python train.py --hidden_size=192 --num_key_value_heads=1 --positions="rope" --tie_word_embeddings=false --init="uniform" --init_std_o=0.0 --init_std_up=0.0386 --init_std_down=0.0 --optimizer="adamw" --beta2=0.95 --train_tokens=146400000
Each number is 128 + 32 x the weight over its row's rms, rounded and kept within 0 to 255. Layers, rows and columns count from 0. Numbers have three digits each. The size before them is the row's rms in percent of the matrix's.

# layer 4 MLP up, 320x192, rms 0.0607, rows 291-319, columns 128-191
095:157111082144112158117102108131145143136135130120133084160105107065152170121062094104118151123082105134116118094117142092202170156131114112143121163164124158091089099153042135113178166203132130
102:116095159123104118093135098223131171091112143111132081145077132117102112120107068075128181086120122108121105166114149092138143106111048123138154101155154105156056115130084099079165136088169143
098:104114130140108158134190146165134168177103127153115105147080120110165117145164118113080106129099067126107081136142163147150076114118132163154142131136159148122122064137170115166111159128096109
113:132159184077146095164104159121137118126099122101145101172148142173176075116073176137174095108131105193105109131186083200118187122141130088129145155154137122134111132183118174095128159162157218
106:123147139144103177137101164116051113122106150141135138128118127135123187079145122033105199042108120135103123153128134140078114120101127080128118127091145102191107158161136134176114141062106155
091:097098093123098128163133166111100106131116141156116143126107122174136135126146195144142153109169147120119092102111186106146172101145159155114136133144041097119115163139160151090194174079182111
091:125178088164104109122138118179133150110156123098116119110138131200105180177109128085067156140148085188106132144173098148145096123126110167086123103123132164102122134160168166143130056143117190
108:089053093131105182141183115105116138131103132164097113111161124124086082103142077119115083129095093112161132111135127115195140119129133109118147168145175146164075101115118133108042143123079119
101:127111065127124082104148146131135045131108110106122153144166114103143082092127153137087137137158145181100102127133067113064106071082124055181140157168104102139136044116114140073109122062086072
099:178152112133150142130054157141052130127124129111099138154164156141176110152162113125081133120078112139143117105167142192087151125086142155107144098134191127151174102127129119070138088155123142
098:107035148093132067175117131142109174146150157153119091170149130146148170133162128124172174138103107131065162059143131160188087097106131099164125138186124077073090098093135117154187104170127117
108:132182128105131096135109132148099142075160125076085086090126067186093093109144201117157208143087105122164103115145171205147120115167100129175171177199094114087148161110084105160112150143098153
115:147088151142085109151135140123141158115083130199155110119131117132149184173139144176120098160154142107094121027101154153164070095215146162129081115136093098110156153151113074146197100095109110
088:143120055143107147144105126102206123124133142131135152113201135154131123105090080150162122117182125135110173124105114173128132090098092103128100136074070127148152129110193137098178132112126132
088:134046118142079131108135128125166094127173129100117083108107123125141085067117119113109131106106086141152086145133105111117131109081084123146074118139095113136108073160088087160092154129128176
105:126099115172128140123110110164084110081076076101116101108164166111103093146127124134157128133100123174142146141095133117095106105061190103123126117094144151176149143062131076156128118164093114
107:136115127117082150158156127115068106117137138135161104055119128134088119128082182134129139159071108085139169152079149124145108144109113179168198095113112158119109137138168090145092142094127154
102:118136127097084142117111050136169072151116123113153210152145147091140150168065123155120140150088116151100098136117086140117121107142210108116093170149145178113096077127111150191144130103086103
108:067115103096137123144074098141130182092166154107120092093115053134068084148131112073128179062144124126103118127115152162146111094134097147150132112153177106116057168167133111133166106082088149
114:109122137066143107124110112117167155178091152120100133109156124081204121107151120117098134131131149096127176108140101120117167119126186127144157134109174127173132078169105136161140138157091099
099:141050104172095097113147099177182153148131133141131122157191098105138125159091099086102163151132091086160084098142174133157131134062150129190131144114125109094097134071119111134106151175085069
116:110103171092159141137122120150082114206138135097097154092077153194082154115112069149130084033108142148131129105135151118114090144121084137108088121108113124120167127103143134154169170125137135
106:133166131176132175069084070158142178140099142128131146207070112104126159130164134119111102105097136140082109113118102134122113190185121145124122143128108154160103128156170098138105145176121126
082:115190169094096122180140121207088199149135164122130132096101098151211170093112141075169065173146100107114150152179160117160156135094106101185114146094175112178132123134097153120072129152101143
119:127141152110161164169142099058154065169124140074125178165136165142145103182097134124109128125150099093102142088148212173099127096083110179110107138094164116143133080131139133083073104196150138
122:139144147139166094168058129140154160150174144094099118107189127056113129145163111164156096165144177122110171106095106139068136084109127128103105114121164151065141088170153180145103134103134134
108:092152184142146098129156056155120138077129155104082080132083153109141105135160113034093151130168123146095087122113139112109180152082156097111149151142119145151123131181129153150110165091149136
100:154160110175183162152120153156153090117101162155126121118072154141201141071137144101169119075125175162134116173164177111155137079136107150121112119181112100111130120147120170111154185111143148
120:128181164127100137082144100130151184107123131098148197107177127127189161129051170139104111168157162112109171098139119100141072102073119237134104161111095094128100135104121183121155088078145146
# layer 4 MLP down (transposed), 320x192, rms 0.0582, rows 291-319, columns 128-191
100:146097159120119099211083130140143166130152133127133123094162116131125102126125143115182156136134120146131143155098138144087141116080118092137064102122107174180137162117121135083135112119096136
099:163146132105120167122132174077165062110181100103117148158106131120124091090141085103149082158149139176209146129108150074132084113120114187138070154113072084187166096103153112094166138226096154
094:076072110142155097145138117094165118145211114115126119098120137061126148158161145172159150169106160100099113063093157086117089113095133159102113093086135121120095163119156139102129119161151189
101:144103103164099118113165121170112174116157127136099098151165144099095089094208141131147071172163081113110075172182109132122109119170151153173142083167078123086144126132105129140138121177083197
106:153122114085165072143151136091170104107159142136079113138112147122107114132098110196124104189130139134133108161152111114165141137138125198162118185166106123102170150075124098073133110182141134
093:084135146163166130135157057156166114126134095140140164168118106154134136185129173121189131124114120133188044108113168108122146146169119095139159163102167119073128118080109105072127157106159089
091:119140168141134140117070114165102190105085154074091116116129199128136114141130148182139107088176120118134149095161143091150138077080099017123130127142153142100130127169144142129142060166076145
113:075119190135128160110137132117143100186087189173192082094159115124078109122084155103114083114140196049155158091128139138098134103086148181141167154148160197098161120125121150179121105181136153
103:107192088131081064102143117111141123153105132142146093113160107139142142167143159175154075155150055169135114148147155135204117126127102243143128162154149091162101133128178087131155135208179122
093:113189142117095136167144158160152091122128203102166139170151134158140117188133182125136173089153148161123153150145104149175134052136186163207154085108117156175103102145158089127151148135153129
094:078164155113170184128132216164136108168120114129051094102109161145134099163155119120075117127103174146143089125146160074082117151133174124082151126164088153158188095128150160141122078181167151
102:187172160191143162195147185130172100134132060141156087135098207151148167169103082082142077117101075150164123115167142162076124104145115116137135129115102125109144158131182126153089116147125156
103:143082131118095140139109136119153099060158188122103117177162172114113123112187098163110125134131142116112137207156088162153105158092157152133110056193152165104156103105159131126135122133100167
091:168125168152118089033126120162065122089121143081069136125166185122142127157142169109104128124115137121198134143092124075091121137133103126109107085132176088108146144057129180111116104135080116
092:182126193093148112105110146088111155153070081084075133116108163148136123155176103161130078155175130092115063184102081075188149132120087089135190163157123087142156118114168147106124160196120158
099:110096153143120061125115159144161104084112006091127138099148081136069085145185115175133133141097126121193137148116162137119146122092140081116110142116098122131153134123144101140170112153101139
102:126097160170082123154128178132144086088118162173160134080102080147142122160071123192146121109169151106163188135117104185110115121100080163157105087082103164110102090119215179119141093089132147
112:120143145119142127142124138177163119096156183176098115110240181043146120188077109132111126127110161116098115145105164181142099126146171151133123133118171140094114135149118157171130106087140135
111:139147167138131159135098125103181081165125168138126103139160077110084136129130123161168091140046162171165136118150136094145128119180110159113115096102101168145162131076096191063104165210192151
107:086091094046121069101084101114124105116125179137116121112157082089147112122120206184112145111189128117129179165092146095136155158164141167125132123141165090189120146101063131114192070102087092
103:153118112153120138101071207103177183062160069120169107134187136085129073098148097143076156149174113132102093137135131132130110060115134126092152123129159118128111104129173162142108180107105129
113:122136159146089153082143107094085161168110133089112112075086198100117104104125118086218103118092152144152181083122182078158132151134120126107148159126104108090109167095150121120150139158079102
103:132070099126105137088184098085182038155133092133096089075149003118121093120145140134137131132103124109172144099111122122101118071127116056112088160099122112114160153110078102113127140098110137
087:162091145147088063106107139112180066099138057088089117166131074141148157122175142154125131058102145133151124134149101104139085173142180147156131071157111132149142113176165130099118109157134119
114:089102098107107139068110075089195123153114135067127055093104099144101172084172121134101094130114110084100113126163157163126128132130127111139133103191123182077137093143139163143141122192114154
115:138157154123121115089103161130094128148124169126089150161102083133149109113139117138136128135123132078143115072124136117063125128129089125091110115142067147117177188168128091166074109082136099
107:153090130127165193168195139119087060111137161150145146125098131134115124121099088182137138110059137193139133123059139164132104157162122151107129171109102074136155152078166122137158118160145160
102:095099081092159100192125129149079099193122099171096113139090144118129159159103162076114133116082108092080098149123117137144123183120092108101124144174131140136138132076115087191210142091113101
115:141124154176112117144105102138138151160110140110162152105160107111159120147077162138092096146150179148185167125119115133112154105108127177108095183144085143131112158127105173107100081088169167
# layer 4 MLP gate, 320x192, rms 0.063, rows 292-319, columns 128-191
097:119121140099173078124071095103169096210124138121122163118136127108153114167070147163113134192146187142164138098073128154174159085155193123132100144088145151116150153163150093123169129148077046
099:169114101182096071175112109158093136109146118117127113076170117098082132090099137157124223100131118120133179070123077137178216140107041109129123107095090095146178156086134145141132082160148148
116:113077063130116130128123178150076194105146141151103143101143134113109161140184086128104140135119142059118121103125198109200120124107119195135136099115101129113152179070137062143115095125095109
100:110205150158084123111062149101135137178091148100161133120136111170142177139104177146126157144155158123195116114100129139133136101168139094118106123112111175111150141184158153121127084121161101
096:102123109109120106143135151086082121138146171205112134065109116166142139129170164182139136113178135098109141049101116151153158094092146170161085113090087107118171187144147153183129118114114170
090:159097151089182129185105098110083177138151138117138114091173145151122163035146108114179070081135144109146164061090127092077128163083126090100114095116095069115115171140046145128090153167121079
115:151091094095083119160110116081109151159160117110107119126099110151109118158161100135156166137122045119161158168126112070129168120159125061148105119115083124093138087147134077130103077072123107
099:074134173118097080074177134107130027065102139118183141103118085158136115138132127086069123101162090108182099108071126137093132154155190148102143165123118171161155122142113109170122113134135119
099:097177098136116150137189149114106127105151148197191163146093135096116142155105145114128080140185159079130127143068153106153123185192139153131136119148092133134107169123120109160149157137134097
097:099085147092115078138121178121047183164125119109049087170088137100088128163143081122139094101084121105125116150102184118164145147111129070140156131144111099113111071074103132134179078130120100
110:189127140174125136126178151111125113146152121183109091124163175118150164146141112117160132123079145141106130123103144122125095062120100138148141082109122117108123148114184067169067085165078105
110:146177169127125069125140208059113120112102148121151133180089114169163116123115093093151115081138125161152070177111084127111183146107109120090137192105181139155150102185141128123100136145165149
087:139154114102169134124175130130157121205162099121117142165103141117140154127082162139144144115109132128117148087136195151132091094105149125164097092056101107136129154146152083102170125092098135
089:125117169102140150123127097141144134122093139073182126148106150179096111166093157134107132147091146099115073139183143175141123128179230163118111095209172082155129105119101188134145128114115136
097:148082093148134104119079079104096076088074065133113097135173143112093087113133118114160136121079154157157134160133152062108157111112126071121113149130148133136125143071147068108131109163137087
110:157086146147131164143098139100094142161165121078153122147145156097124145076189171112165160147054120119103131139098138082142141083135129090136217074125125139091130182146117072184085135114094096
112:120133089112081155161134097090071083173146099151160119191082155211146171115152138151175146145151102106155174144181101082129175144124157097113163100084089165061082170094107139107167128135127086
112:150126155154170083051110108078186114128101169109135125122077144094157153186104117123126111122132183177137092133082103151174160125171123115128109154119141147151119129162185129110100088104086108
117:160077129082056121110137109164130171153147105096119098097121118174092122117078127089128187139074093147136142100150138150124135104124072134156147103129072143084115189120174119158104128175133146
102:126102104099152122163130104109115080138107149080093081076054110155124096124138162099223117075097129164116171106119102179090180118123092150130116105156122151137125205138126135100096164170161156
119:117106137154143138120154169107121101146164123144117116177133133168139131096100107107153131096116116143151116112155084144093139113101081188113181149128151140136142144068089120130084141172115152
098:132178171165159123134099106165136195106113159155114142130103130137153141110129174117097125107118157181065096112152130148140138133140128242117159126114059141109144135186142110119137177148147137
083:169145048125106136150078245122181120126168102157147099136104154142139149119118127098160185111137158139101162093111137110147214088133070145153160118126086094078106178143162134133132116092130124
110:191110112060104131125110097123144138112177128160093076125128137149150133068130115126105177072069087115104133131104109140182117142105122093158120055120080129097122179071131140228141137166105132
127:166213063142120143099165170091121100096076123164153125154068140180196133108071139082122099071122118177143070142131117092125127151105146089127182151131099114174121166088109125099113149153153153
104:129144135155180140091096080114101129098078180154188174154109132128127111159111200128120086109182148153109062079108139132095170097169107176101146133111140143167113090160170124143163131096112092
103:175115097152171135172099139137110052106095121117144169156144133089098160160104244178140103057119172124127153076146134129137107129149098165115155129136098123068192158153147095129185153146116148
125:115116205126100132119156086139176145203142117155106129105170120160217200194070158110149137158126120096116168091126157176119142079091112149163124114104134100088099126174116163104151118113135160